python train.py --num_hidden_layers=8 --head_dim=32 --vocab_size=8192 --positions="rope" --rope_theta=10000.0 --qk_norm=false --init_std_up=0.0466 --init_std_down=0.0 --lr_head=0.0153 --decay_shape="linear"
Each number is 50 + 15 x the weight over the matrix's rms, rounded and kept within 0 to 99. Layers, rows and columns count from 0.

# layer 4 attention value, 160x160, rms 0.0717, rows 72-95, columns 0-79
79 55 45 67 35 62 44 50 49 42 52 50 34 46 35 47 53 18 60 52 38 40 62 53 34 49 45 61 57 49 42 63 40 46 57 45 51 36 48 62 60 56 30 64 25 65 65 39 50 58 62 76 39 40 35 57 63 42 37 55 62 52 47 64 41 43 39 23 60 31 57 59 60 46 46 50 41 62 45 25
43 69 46 53 66 73 49 38 30 36 40 47 90 47 77 44 25 43 56 36 29 45 51 57 38 51 39 46 49 54 48 60 56 43 60 26 54 45 55 25 44 51 56 51 57 34 58 39 44 55 43 42 48 40 58 51 60 39 55 63 90 57 63 47 71 47 60 53 54 38 40 60 56 63 57 43 49 52 41 63
41 80 54 45 49 68 50 54 83 36 54 31 69 34 51 44 37 36 60 31 49 57 49 60 40 50 51 71 44 56 52 46 71 21 55 53 50 52 55 33 53 35 45 74 34 45 35 43 41 59 39 48 44 26 35 42 47 55 58 53 70 39 59 69 60 42 72 52 72 71 47 50 63 56 46 57 39 74 51 56
61 71 48 53 60 87 49 47 53 15 34 47 68 44 32 66 64 53 40 40 55 59 45 63 55 44 69 50 63 55 51 53 47 54 39 35 55 45 67 30 38 42 42 36 44 41 50 32 31 72 72 32 55 35 46 53 49 55 55 45 62 45 44 43 54 57 49 69 28 68 69 51 66 29 41 52 49 58 65 74
57 44 48 53 32 53 51 51 53 50 54 52 14 22 39 60 46 34 60 56 57 47 54 30 58 64 71 66 45 45 41 44 54 63 57 54 39 52 34 32 45 50 59 54 48 70 59 13 63 49 60 53 47 31 59 46 53 60 39 46 33 49 29 71 45 31 49 48 35 52 34 41 46 36 31 46 42 50 28 29
28 72 63 38 23 65 43 51 28 90 75 60 66 39 41 56 54 36 39 51 64 52 63 33 42 57 38 44 45 40 51 44 60 50 39 46 67 53 49 20 51 41 63 79 58 68 48 40 53 59 37 34 48 53 53 48 46 39 47 55 53 41 53 32 51 46 49 41 68 30 43 67 60 70 42 50 60 52 42 65
41 53 48 45 19 59 48 52 66 45 48 44 50 25 40 54 43 62 42 51 62 70 29 28 51 49 93 47 47 49 40 59 57 38 42 66 62 37 31 57 27 45 57 65 47 37 58 39 42 64 57 42 48 30 63 49 56 63 59 44 31 49 56 49 50 62 32 52 53 40 46 53 70 72 54 58 78 54 25 72
43 52 78 48 21 28 55 42 39 58 72 62 65 32 40 61 55 66 37 54 56 43 43 47 56 46 66 52 53 44 57 65 56 63 53 21 59 46 45 45 29 61 55 76 63 61 70 55 50 08 61 50 54 33 24 53 46 59 56 61 48 49 41 52 47 54 55 43 93 61 56 45 51 59 54 61 76 60 59 40
66 47 51 58 75 52 48 64 72 54 46 41 25 68 76 38 65 30 59 36 51 79 56 72 54 57 31 79 52 53 38 27 56 23 50 67 33 46 56 44 45 49 46 30 38 47 20 51 52 58 45 44 52 82 44 44 50 42 54 26 51 50 56 51 35 50 73 48 43 74 55 65 58 37 56 35 34 18 43 44
62 56 53 40 49 40 48 59 41 79 47 52 49 63 47 55 42 51 60 14 38 34 53 69 62 69 37 44 61 67 44 30 49 47 62 38 50 37 61 45 16 41 57 09 59 78 33 70 64 52 49 56 46 66 44 58 35 48 56 55 41 54 49 43 59 42 54 65 52 33 52 54 39 43 44 46 52 45 59 41
53 43 44 52 71 54 39 26 80 41 72 61 57 71 62 54 41 26 64 73 57 51 43 70 48 62 46 42 46 50 48 45 47 36 57 52 50 48 58 26 48 44 63 50 55 55 49 57 49 47 32 55 51 45 52 54 41 71 69 43 53 55 63 72 43 36 31 46 51 44 50 45 60 49 26 32 42 15 53 61
45 52 33 41 50 40 38 57 29 44 60 52 66 66 73 54 50 41 54 16 51 37 51 65 48 73 65 97 27 48 50 45 48 47 46 35 29 62 52 48 21 50 60 46 66 34 40 46 30 16 58 35 55 50 67 64 39 86 55 46 58 59 61 44 42 62 45 61 27 85 65 59 50 26 46 53 32 48 47 71
52 50 67 49 48 48 47 49 55 57 42 50 42 52 39 40 52 47 44 54 30 45 65 59 59 72 67 28 47 55 54 35 50 29 51 23 42 44 51 61 42 54 47 62 32 52 68 70 44 53 66 50 62 50 30 59 57 44 48 54 62 59 42 58 50 41 40 83 58 46 35 40 46 26 27 26 46 75 49 31
46 43 60 51 59 43 69 56 82 35 23 52 52 57 71 35 72 54 58 35 49 69 44 55 49 66 56 56 48 55 44 39 46 43 53 50 46 47 60 43 59 46 55 51 50 54 38 53 42 95 52 46 64 55 49 48 49 32 41 47 29 54 60 66 60 63 47 54 40 57 13 54 53 63 36 56 30 69 65 48
33 18 62 56 15 52 50 43 81 38 52 68 33 39 39 57 38 52 59 34 56 56 36 50 47 49 49 57 46 55 47 59 41 63 41 40 47 48 31 91 57 60 41 54 69 65 74 37 57 22 41 56 40 36 73 51 62 67 60 50 50 53 28 57 65 62 42 37 33 69 64 50 53 44 38 61 53 54 37 49
41 52 45 36 32 58 51 55 50 44 66 57 64 46 32 37 45 53 27 79 52 33 58 21 56 51 35 39 58 43 55 71 58 62 66 53 65 54 43 52 69 56 39 99 26 49 56 43 67 16 43 63 43 42 75 37 54 30 23 59 61 54 38 55 42 43 35 37 55 45 50 48 54 60 91 73 59 66 21 37
41 58 44 50 43 72 65 47 50 35 60 55 67 32 54 47 77 46 39 66 59 53 51 53 49 76 81 43 36 53 59 56 38 65 43 47 51 43 47 40 50 53 51 42 62 57 49 17 58 37 55 59 52 39 47 50 51 60 51 49 38 61 57 50 49 51 44 56 59 58 56 67 68 26 43 34 41 51 39 76
65 56 55 54 55 65 60 30 69 50 46 57 52 60 70 63 63 29 50 29 37 93 59 72 49 53 49 35 52 53 76 62 32 42 53 48 75 45 47 47 48 55 50 38 66 42 74 49 28 76 37 43 49 46 47 65 34 67 62 48 53 36 54 35 47 69 63 52 56 42 48 30 57 48 37 44 49 60 66 68
59 51 30 66 81 67 45 44 25 48 41 42 55 70 45 50 58 75 50 53 62 39 40 69 60 51 56 58 57 47 44 42 53 46 50 62 17 43 46 45 56 40 50 50 32 49 62 55 56 72 64 56 56 59 49 51 61 25 47 24 42 41 49 43 44 58 47 52 26 46 46 54 51 34 43 68 44 24 67 35
33 43 50 40 49 46 43 56 63 58 49 56 60 50 65 42 44 41 47 54 57 57 47 78 55 41 33 40 52 52 60 31 65 52 51 38 62 58 66 62 55 30 45 84 24 44 39 60 52 46 50 60 43 72 51 57 47 54 54 32 45 46 51 37 44 55 65 57 43 56 40 64 56 64 39 60 49 71 57 42
68 54 35 64 85 70 67 51 32 22 39 39 66 55 66 61 54 44 58 59 44 61 60 70 39 46 47 67 43 58 59 40 41 32 46 39 56 38 58 64 34 55 59 35 71 52 38 58 52 56 47 52 48 45 40 50 52 63 49 37 52 50 53 50 62 51 78 53 49 54 51 79 64 43 60 37 24 56 40 78
32 52 59 47 60 54 49 37 54 24 48 68 35 52 47 45 67 30 40 62 46 51 42 29 37 69 70 31 30 50 56 52 46 35 51 02 57 39 63 44 20 48 60 79 56 27 44 41 41 31 33 54 56 50 48 63 68 72 62 77 57 41 58 50 49 60 40 58 45 54 34 63 69 62 45 39 43 48 39 63
44 34 51 52 35 28 48 32 44 43 59 67 64 49 57 59 71 43 41 45 42 55 71 41 49 42 39 51 60 53 62 70 46 60 50 07 59 47 46 47 60 73 56 57 46 56 60 59 49 36 54 51 38 46 41 63 56 54 46 79 76 50 42 37 61 55 55 47 54 48 47 43 41 50 51 55 49 61 44 54
64 74 58 52 49 47 48 51 49 58 59 31 99 41 57 63 63 63 40 26 51 66 43 50 44 47 64 60 45 45 49 63 47 37 51 67 58 40 47 42 57 44 79 27 54 38 32 31 35 66 49 43 41 55 60 47 37 69 61 47 46 54 71 48 41 50 60 37 43 41 57 53 46 75 62 47 58 56 44 76
# layer 4 attention output (transposed), 160x160, rms 0.0627, rows 72-95, columns 0-79
60 57 44 35 33 29 40 65 59 45 61 90 51 46 64 80 76 33 59 55 53 60 33 61 51 49 37 32 20 19 41 57 54 53 27 32 46 24 54 79 47 53 41 58 45 74 58 44 32 32 70 31 25 23 65 58 31 86 25 48 27 27 64 71 62 61 73 53 22 54 00 36 50 10 83 46 38 50 61 57
64 59 48 64 43 41 25 52 56 69 52 47 39 67 45 82 29 52 50 62 48 61 36 35 57 51 55 12 61 41 33 34 53 72 50 23 56 46 45 40 55 57 64 19 48 24 34 31 18 60 30 51 39 25 68 32 40 45 63 33 40 48 41 52 66 41 31 26 49 77 41 53 59 57 47 43 57 56 38 77
12 45 50 54 28 54 34 58 38 48 34 32 74 49 21 61 72 50 35 27 33 66 25 64 57 75 45 51 53 49 22 43 60 60 37 48 18 19 35 79 51 67 40 63 35 50 44 27 32 60 43 41 84 50 62 22 53 66 21 58 52 50 62 48 43 58 26 32 72 81 10 59 54 68 41 49 45 54 64 54
58 69 51 71 47 31 54 52 12 45 47 42 42 52 85 34 61 50 76 53 56 78 67 59 38 48 32 61 53 44 53 64 59 39 37 51 61 34 47 58 57 27 54 36 61 98 61 30 33 44 47 45 55 37 37 81 49 52 57 61 41 28 68 53 58 62 59 35 70 31 45 44 41 82 46 74 32 44 35 51
63 31 28 63 53 55 49 81 66 32 26 38 32 47 63 72 32 58 67 30 56 49 41 87 19 39 56 59 50 51 40 47 30 42 50 15 59 70 47 58 57 34 79 88 30 47 53 61 62 34 44 77 58 28 68 44 71 58 22 68 79 69 58 46 51 72 59 40 61 62 61 65 33 92 21 42 45 71 50 24
59 88 46 25 50 51 32 71 61 60 56 31 59 64 09 45 29 37 47 62 50 48 38 15 37 53 63 45 62 83 43 47 68 54 53 29 78 71 64 51 11 47 61 50 30 45 65 44 47 52 53 53 37 61 41 59 57 00 48 50 63 24 49 28 63 45 55 57 53 57 57 47 20 42 40 59 29 64 62 58
61 63 27 49 68 41 48 47 52 21 48 36 38 61 67 47 47 58 63 51 50 59 32 74 65 70 71 45 42 34 30 13 41 74 68 77 54 48 40 67 97 36 74 59 45 36 41 41 36 53 52 66 34 25 55 51 39 66 29 23 53 61 68 51 29 12 63 39 65 54 63 75 35 25 24 52 59 56 67 37
35 33 34 33 39 61 71 56 31 12 62 52 42 66 63 34 00 76 53 17 58 65 41 51 46 64 36 35 35 21 37 49 52 68 88 14 61 58 39 59 48 64 50 52 26 52 31 39 39 28 52 58 66 35 27 75 17 26 49 67 70 29 58 65 66 40 31 75 48 29 64 33 63 60 71 54 60 71 38 53
39 40 42 47 45 49 33 42 52 58 38 48 33 25 73 42 47 54 61 31 59 52 57 68 53 51 44 76 34 54 39 62 61 42 49 74 38 90 71 59 43 34 39 35 45 58 56 49 36 67 46 66 60 67 39 38 26 44 48 25 37 62 28 52 57 65 64 68 31 56 69 47 50 62 74 30 47 37 25 60
69 67 60 63 52 29 65 76 44 56 20 48 31 47 38 14 51 50 59 32 60 22 32 53 86 31 22 46 88 48 47 56 80 44 86 72 57 39 29 37 48 42 74 34 34 87 25 69 24 66 49 56 28 74 24 47 41 42 90 28 44 42 53 59 12 46 56 46 52 69 21 57 51 58 53 31 43 82 53 42
48 46 55 38 52 60 56 44 35 62 67 82 66 72 60 47 49 35 38 55 51 23 42 20 70 44 47 42 47 70 77 48 44 48 40 73 37 43 57 27 28 49 30 34 75 47 45 18 53 40 49 75 64 37 86 40 06 48 24 40 48 25 35 53 70 49 64 34 47 44 57 40 73 59 23 46 45 48 71 48
75 54 47 28 77 76 49 42 41 35 61 34 51 45 66 71 38 49 46 47 42 66 44 66 47 52 55 35 81 56 59 40 54 31 54 46 60 76 72 50 62 55 45 54 85 73 37 47 24 63 54 63 81 46 11 65 42 52 62 34 41 70 54 39 56 52 41 58 71 52 51 37 43 30 50 10 33 51 56 54
54 31 60 28 30 60 41 19 34 45 61 47 58 50 66 53 57 54 63 65 61 69 28 35 66 42 59 70 50 26 62 59 85 45 36 66 37 56 43 51 55 50 66 53 63 41 50 60 49 08 52 16 59 40 67 55 28 46 60 36 50 58 89 59 44 57 56 53 75 59 62 47 42 58 44 46 48 41 41 82
30 40 31 60 66 44 58 86 46 65 54 73 49 44 47 60 50 54 48 66 79 36 24 44 61 72 69 68 60 54 62 48 49 60 53 59 34 49 31 29 30 32 73 51 46 31 35 71 70 67 45 18 47 89 29 42 67 80 38 55 49 69 21 58 72 21 52 20 27 30 63 44 46 38 20 43 33 66 74 73
38 29 74 48 42 31 43 58 66 33 60 54 46 56 50 41 71 69 64 54 31 58 32 43 46 49 60 54 85 39 31 57 34 45 27 58 42 68 52 58 70 40 26 46 76 59 37 45 70 47 56 50 56 37 34 50 34 40 52 53 60 54 54 67 53 23 45 44 60 60 63 56 70 34 64 36 84 32 43 39
43 28 45 32 47 50 38 51 62 57 42 47 64 63 42 52 37 54 44 39 52 47 28 78 36 43 29 71 50 33 51 75 77 55 35 64 40 49 50 65 66 69 74 39 39 61 52 41 59 74 26 43 44 34 42 67 61 48 38 49 47 33 54 31 76 63 62 54 66 45 52 24 76 40 47 46 53 52 68 74
55 57 39 66 61 70 49 93 50 37 52 34 46 30 36 55 54 70 51 49 27 55 54 48 64 45 84 51 59 73 55 44 32 42 55 47 56 28 61 63 55 62 28 49 70 66 34 33 73 21 37 38 67 55 20 42 51 43 67 47 56 49 41 38 46 43 47 35 72 46 62 44 53 49 67 66 57 54 44 50
59 42 60 35 30 47 39 27 50 79 27 67 42 70 51 37 59 36 37 41 50 59 51 55 53 56 50 66 43 35 44 31 03 52 54 22 27 29 35 34 51 47 29 51 19 47 41 68 58 33 45 19 76 69 36 59 65 64 59 42 60 50 70 59 76 34 77 64 49 47 47 73 54 58 60 36 19 55 66 42
61 38 33 35 68 59 89 36 63 30 23 45 31 82 60 38 44 70 64 50 60 68 31 54 69 62 82 41 42 78 48 38 65 41 84 60 52 47 41 62 53 60 53 60 59 57 49 38 36 74 53 58 40 39 41 61 63 56 68 39 40 35 04 72 51 47 39 65 44 49 37 60 55 40 61 31 63 47 58 36
68 38 55 56 81 67 58 61 51 56 58 57 66 12 64 34 38 53 65 68 53 03 39 28 57 61 46 39 42 48 31 33 82 63 19 73 62 39 23 55 66 49 33 81 43 60 48 83 73 57 74 25 52 25 41 44 53 61 40 51 43 42 45 82 56 49 59 54 66 44 37 40 64 59 42 26 28 46 45 12
66 56 42 70 53 30 36 16 37 64 64 57 61 60 57 45 46 52 55 54 61 41 51 45 45 33 54 43 60 36 74 50 10 69 67 67 49 34 56 78 61 39 22 61 23 44 62 32 45 66 45 43 53 38 42 66 79 83 46 80 68 30 64 42 55 47 46 39 29 14 68 52 53 59 46 66 37 65 30 50
36 84 48 48 35 45 49 19 74 65 75 28 65 34 37 61 61 55 43 59 33 47 38 55 71 75 46 44 36 36 46 39 49 60 40 37 51 58 57 46 45 41 40 65 50 61 51 32 50 83 13 29 32 29 58 35 27 55 69 63 43 23 57 61 68 42 49 39 63 41 63 59 48 92 25 56 27 58 49 31
69 51 65 66 71 58 29 48 37 46 72 66 65 53 63 19 56 63 28 43 43 80 32 47 69 52 40 51 55 56 61 84 59 81 28 41 59 46 46 58 56 40 50 40 39 25 47 62 35 26 62 30 74 56 69 55 67 48 58 77 28 54 50 29 36 39 47 30 27 32 46 44 60 70 60 44 42 51 23 60
44 41 29 50 22 40 17 75 46 70 16 48 74 35 45 59 66 68 59 64 76 67 43 25 47 44 76 55 70 41 67 41 43 49 92 55 38 29 68 69 45 03 61 57 59 57 46 36 42 62 61 31 45 60 26 83 59 52 57 44 82 39 27 39 26 33 75 35 71 63 30 34 77 60 57 67 42 66 46 60
# layer 4 attention query, 160x160, rms 0.0704, rows 96-115, columns 0-79
22 70 51 22 45 45 53 43 40 25 52 60 35 25 46 26 49 49 37 33 31 43 65 28 69 41 50 59 36 48 40 29 43 65 48 60 60 46 52 54 11 34 60 51 51 33 27 26 62 72 73 49 69 64 44 60 53 52 78 55 52 52 39 66 66 47 51 46 62 57 17 47 39 52 62 42 44 49 49 56
72 72 61 54 28 62 33 47 58 50 52 41 47 61 51 53 54 43 45 35 46 72 52 49 50 33 60 50 42 38 64 49 50 39 42 45 68 37 45 43 67 54 35 41 41 48 60 54 38 47 59 69 61 61 38 58 41 27 41 56 55 45 38 55 64 66 84 62 48 65 55 39 48 59 82 81 49 46 52 33
77 54 43 69 43 45 58 56 52 76 47 44 51 66 51 72 54 55 61 63 42 54 48 52 41 46 55 44 21 49 55 60 64 53 45 63 39 40 48 29 57 66 52 44 47 72 64 56 26 22 53 55 55 33 56 36 35 43 37 42 40 37 52 49 56 55 60 56 46 52 80 25 52 40 48 51 58 62 57 37
38 33 46 67 68 27 47 85 52 39 65 80 37 70 49 49 52 39 54 55 53 43 47 40 29 76 33 51 60 52 34 47 45 57 72 57 36 53 38 70 40 60 41 45 58 69 60 45 62 61 25 37 61 51 48 39 76 65 41 27 51 52 63 48 46 37 24 29 73 45 46 72 42 31 15 29 25 63 43 56
41 41 48 30 48 69 48 50 48 50 53 45 46 28 49 29 52 40 24 51 35 42 67 45 78 66 54 51 21 44 56 26 56 46 33 37 64 30 52 44 48 60 60 56 32 27 56 40 55 30 68 57 51 45 42 61 49 54 57 70 39 66 42 47 30 55 51 79 38 32 23 34 75 57 55 60 59 43 63 76
62 45 73 54 41 35 40 43 53 71 45 37 51 78 53 61 61 28 65 59 54 46 49 38 70 48 66 39 31 55 37 59 23 50 42 49 61 43 49 30 48 41 45 75 69 49 28 46 20 13 56 72 49 31 44 18 54 31 27 66 39 33 35 46 61 52 57 62 66 32 50 17 32 40 38 67 65 40 37 47
66 39 67 65 55 47 37 37 45 77 36 29 56 51 48 55 57 50 67 44 54 44 50 49 73 18 72 35 36 64 38 52 58 68 46 47 89 50 55 37 71 54 47 35 51 33 44 66 21 48 81 68 44 13 40 45 36 28 42 46 31 32 44 74 37 48 66 64 40 39 59 47 59 49 55 68 76 28 39 42
45 53 51 54 55 38 49 56 59 68 40 73 29 64 48 62 50 48 48 52 64 59 46 53 27 68 47 58 49 42 44 44 48 59 44 58 20 58 54 44 43 50 41 57 48 69 23 65 51 59 51 54 49 55 66 48 71 43 45 42 47 40 59 31 65 45 23 51 92 45 53 70 53 44 44 39 50 69 57 26
36 65 31 37 72 51 55 75 55 29 56 65 56 35 54 70 70 53 42 52 64 60 48 68 50 51 38 69 55 30 73 46 46 42 46 52 16 40 57 40 40 56 67 51 38 45 45 40 58 44 52 31 58 77 55 33 54 64 60 45 78 69 44 52 64 45 47 43 47 65 48 63 44 48 46 17 43 54 67 49
35 60 52 66 58 47 41 69 51 41 59 52 71 13 51 61 61 60 40 37 40 48 69 79 73 39 42 35 53 49 50 43 69 65 61 34 52 45 54 57 48 58 60 46 54 37 59 35 61 37 65 23 54 52 49 48 37 53 57 32 45 70 42 61 46 53 45 42 50 43 43 60 40 51 40 31 29 31 52 55
51 13 75 47 43 66 46 12 52 80 41 00 53 46 39 31 31 51 86 48 47 45 27 45 72 38 63 14 33 76 56 50 26 81 24 34 99 44 17 65 81 66 40 71 62 46 54 66 17 34 68 84 39 29 11 53 24 34 42 74 20 45 39 71 36 75 71 67 32 57 57 36 74 54 58 65 75 38 40 73
74 46 55 51 50 53 38 46 57 44 33 57 49 54 62 58 54 32 57 62 48 51 43 47 40 63 52 52 57 40 33 43 58 64 65 69 37 49 52 48 64 46 24 46 63 65 48 73 50 67 46 57 59 62 58 68 68 38 50 38 37 48 60 21 59 42 37 37 55 30 56 49 52 65 33 54 52 62 38 22
61 32 55 30 57 61 40 45 86 42 30 49 21 77 20 00 29 50 60 51 42 79 46 85 05 66 25 61 73 90 35 71 45 29 63 35 73 78 16 41 66 72 19 54 27 80 44 74 34 49 37 95 37 60 41 44 54 36 54 43 92 57 77 32 49 58 28 50 45 67 72 58 32 53 53 60 50 63 45 57
35 38 35 47 61 61 55 20 49 56 46 45 37 56 69 59 59 42 44 35 45 71 08 32 69 49 53 58 59 22 62 39 40 31 60 45 55 61 48 39 44 53 53 65 39 56 34 42 37 48 58 39 67 59 39 55 61 73 52 56 71 46 47 33 55 39 56 34 71 61 44 70 62 45 61 68 51 51 66 50
75 25 66 56 48 49 41 44 77 49 59 21 81 61 42 68 38 48 74 67 42 37 50 58 49 19 51 57 63 62 38 57 56 74 38 78 52 36 53 65 70 65 51 39 38 68 53 43 53 76 55 37 37 43 12 47 34 30 60 40 24 57 46 37 41 44 38 54 33 70 63 53 29 47 33 68 36 40 50 30
46 61 54 34 41 55 23 70 62 63 49 87 52 44 57 43 18 56 53 57 71 77 44 40 70 26 35 57 53 32 55 54 51 63 67 50 29 56 42 61 50 60 50 53 44 28 53 43 59 51 38 36 56 57 79 36 70 51 55 76 80 60 34 40 47 37 58 45 36 42 80 78 41 79 60 47 42 37 41 56
45 69 55 61 54 47 47 40 55 35 48 73 42 55 77 74 65 69 52 65 35 33 50 35 62 44 53 27 20 49 66 49 57 48 17 56 32 27 70 28 48 46 63 55 59 71 75 45 70 28 43 37 65 41 83 38 51 75 55 42 16 35 57 86 29 51 44 44 52 41 48 58 53 33 73 56 64 43 85 63
55 54 45 59 53 35 86 53 37 69 62 30 62 42 54 65 84 27 53 42 35 37 68 41 32 66 45 29 27 45 38 37 54 39 54 55 55 24 75 58 60 32 79 72 62 69 47 64 52 42 49 58 56 15 32 52 44 40 41 40 38 45 50 58 36 32 33 66 62 39 33 31 55 41 37 62 60 50 48 33
63 42 61 72 43 43 64 51 35 44 44 28 62 58 52 45 58 69 47 62 46 21 48 36 29 50 46 57 69 57 35 64 42 36 39 72 46 46 46 78 59 46 54 54 57 70 61 62 65 73 43 65 44 39 45 77 27 26 57 39 44 49 39 44 58 47 45 55 48 44 58 12 48 59 43 88 72 49 45 49
36 18 56 36 58 72 55 61 82 34 31 43 30 40 56 30 27 36 53 52 80 37 57 36 49 63 43 41 63 57 26 36 45 56 53 24 27 52 56 84 39 66 21 36 44 26 58 57 57 78 60 40 62 38 52 51 59 61 48 49 52 68 46 54 53 43 37 57 24 47 69 56 51 47 33 45 70 37 53 47
# layer 4 attention key, 160x160, rms 0.0706, rows 96-115, columns 0-79
58 39 24 64 52 52 61 43 44 48 51 50 40 54 49 50 68 67 63 62 72 49 46 33 51 55 53 32 31 16 72 51 62 58 48 56 58 47 66 49 44 45 53 68 38 47 63 24 52 44 39 76 31 63 37 57 47 57 60 47 50 35 44 47 47 63 28 45 63 45 40 61 66 50 34 68 49 64 54 29
37 51 60 13 81 38 59 58 63 59 63 58 54 10 44 50 33 40 59 21 49 56 48 60 31 56 58 38 64 35 35 49 59 47 48 67 19 27 43 55 62 22 50 50 88 74 51 42 63 46 49 44 53 50 29 37 67 62 46 38 45 45 52 53 40 41 47 41 62 34 38 60 74 31 44 49 31 57 58 22
56 41 49 44 34 42 36 54 60 61 61 42 57 58 57 58 37 43 70 46 43 64 59 68 72 34 68 50 67 55 39 38 42 64 44 39 67 81 49 41 73 71 56 46 33 41 41 60 39 55 60 57 39 56 67 56 27 55 41 70 49 76 60 41 63 35 55 67 65 50 52 50 51 45 52 39 50 43 41 66
49 79 35 69 21 51 44 59 44 48 54 34 68 52 58 47 74 70 58 62 58 31 36 50 73 30 40 41 11 53 90 15 47 62 49 33 62 42 52 21 40 56 49 48 36 59 33 37 40 66 72 43 52 40 60 74 38 44 48 58 30 45 51 41 43 72 35 70 53 77 53 52 65 43 51 44 52 43 71 65
58 41 79 37 65 43 39 39 45 61 48 60 69 58 49 53 50 58 42 51 40 58 66 66 32 56 37 52 65 52 32 61 49 70 58 72 45 60 45 40 48 48 54 60 52 51 58 57 61 52 33 54 34 66 62 41 37 54 43 50 55 53 46 37 36 47 67 52 49 20 40 33 55 60 44 36 34 68 67 43
57 50 57 31 47 83 09 42 75 68 65 61 56 64 52 58 48 54 58 58 32 50 61 38 70 49 61 41 49 58 74 42 47 71 34 30 69 56 31 38 44 69 59 31 49 51 39 52 39 39 44 54 50 44 43 23 62 70 56 77 49 60 45 72 67 52 60 70 42 65 31 24 62 38 50 33 53 34 48 71
53 46 51 48 47 64 21 35 42 53 45 44 60 43 40 44 71 60 60 42 57 51 66 52 57 26 45 36 48 55 68 59 43 67 43 25 42 56 45 48 49 69 53 18 39 68 48 40 53 37 54 42 34 53 57 37 44 67 49 68 46 57 30 54 50 53 39 66 53 59 77 61 45 56 65 57 45 30 49 49
48 50 31 81 50 42 80 48 31 50 41 52 58 44 46 52 43 62 41 65 55 36 42 35 43 65 61 40 38 38 64 48 57 21 56 48 62 26 74 63 52 33 75 34 49 37 48 48 56 83 53 38 61 32 43 67 70 36 67 46 34 25 51 56 43 47 57 36 39 72 60 55 37 61 51 66 46 49 23 57
62 42 44 58 32 45 73 77 41 59 49 50 55 43 55 57 69 41 52 67 55 54 57 40 53 41 50 67 28 46 29 30 46 51 57 73 64 41 58 41 61 56 59 55 50 61 35 59 52 55 55 57 49 52 56 79 44 52 35 34 49 22 81 49 54 40 31 46 48 40 39 61 56 57 57 41 47 74 55 28
54 56 71 29 35 66 42 37 62 60 45 66 37 48 60 56 63 41 52 77 32 75 49 72 63 33 32 51 36 49 75 41 56 94 49 40 52 75 42 59 64 55 48 26 00 87 70 68 38 38 63 54 28 63 50 55 37 39 37 79 71 66 42 45 59 34 40 86 34 52 50 38 59 64 81 50 53 42 53 44
53 47 38 36 57 43 30 26 64 41 51 60 33 64 56 47 41 35 59 41 62 51 51 47 31 46 46 41 65 55 61 70 36 74 48 51 44 49 32 43 46 52 50 39 43 46 54 44 43 57 46 50 34 47 50 46 50 43 51 58 60 55 15 52 53 64 66 73 47 55 53 48 51 44 50 59 49 48 31 35
63 59 39 81 70 35 99 82 28 64 65 74 51 39 40 65 52 43 19 62 33 29 15 18 30 81 46 63 28 33 38 31 81 16 60 87 37 05 78 52 43 20 62 82 94 37 68 33 69 50 55 46 92 54 68 63 59 43 64 09 34 10 88 31 18 21 30 06 71 52 35 82 54 47 41 59 55 48 55 26
24 64 24 45 60 31 43 32 47 34 60 49 87 55 48 57 60 58 38 48 54 49 67 47 58 42 36 35 68 64 49 66 38 58 37 61 35 39 51 54 51 58 51 65 49 41 55 39 51 55 53 41 65 44 46 48 57 51 58 54 38 60 38 33 56 74 65 30 55 49 50 45 60 51 54 48 58 69 40 16
72 49 58 50 34 37 58 13 50 48 68 49 08 76 85 63 56 17 50 58 70 31 47 63 69 52 42 41 44 55 53 43 30 55 37 65 43 49 32 57 68 57 78 53 49 48 00 23 79 61 41 51 58 31 83 74 37 68 35 28 43 31 39 09 65 23 28 99 83 44 14 45 45 59 50 23 33 43 20 30
42 57 31 85 68 42 48 72 34 51 56 39 64 59 55 63 80 50 51 25 66 34 44 64 41 43 41 48 39 60 52 37 71 28 37 44 61 39 50 54 56 61 63 57 61 47 46 61 35 50 80 66 45 70 46 31 39 63 56 32 50 44 65 54 32 53 40 47 69 43 62 83 60 48 49 50 60 33 47 36
79 29 57 31 29 45 49 59 52 47 33 45 53 55 69 80 70 47 51 74 62 42 34 49 32 10 54 54 49 49 33 66 46 57 39 65 59 61 32 51 41 59 50 59 51 62 56 57 56 20 46 56 34 49 54 39 44 59 53 50 66 76 64 39 48 50 45 43 74 31 62 65 48 67 90 57 42 28 47 59
77 37 90 40 63 36 27 43 36 68 57 26 32 44 42 51 44 33 49 45 53 45 37 48 79 14 53 43 51 65 50 51 44 26 53 68 65 74 54 57 45 61 20 35 43 68 41 55 32 61 56 42 40 50 52 70 59 57 40 47 39 43 67 61 60 37 61 65 46 53 56 70 58 60 57 51 59 61 36 78
46 45 85 56 66 61 36 68 61 77 53 33 18 31 19 20 26 62 64 62 26 50 57 67 38 77 61 50 52 42 41 24 90 32 53 02 63 50 55 56 46 46 32 28 45 47 61 57 40 62 16 59 50 63 26 29 42 56 29 53 60 41 41 78 76 47 55 60 51 55 64 60 32 52 49 43 55 53 69 98
48 43 48 51 81 42 23 70 41 62 53 60 49 49 42 45 49 67 52 23 43 44 34 59 56 58 48 68 46 51 55 40 60 39 52 15 39 48 41 56 60 38 50 68 54 35 36 29 52 33 50 42 52 43 45 41 39 56 48 59 55 54 38 58 31 28 46 39 77 48 64 85 50 45 27 36 63 31 89 62
59 44 42 29 29 38 66 49 55 46 50 57 47 14 39 59 69 43 55 77 35 52 42 60 27 36 42 45 40 58 61 49 47 92 67 43 54 51 30 68 28 40 41 34 79 33 48 45 57 34 59 47 64 60 36 47 59 55 49 66 62 52 48 24 40 65 45 56 63 42 52 50 38 47 53 50 37 29 42 46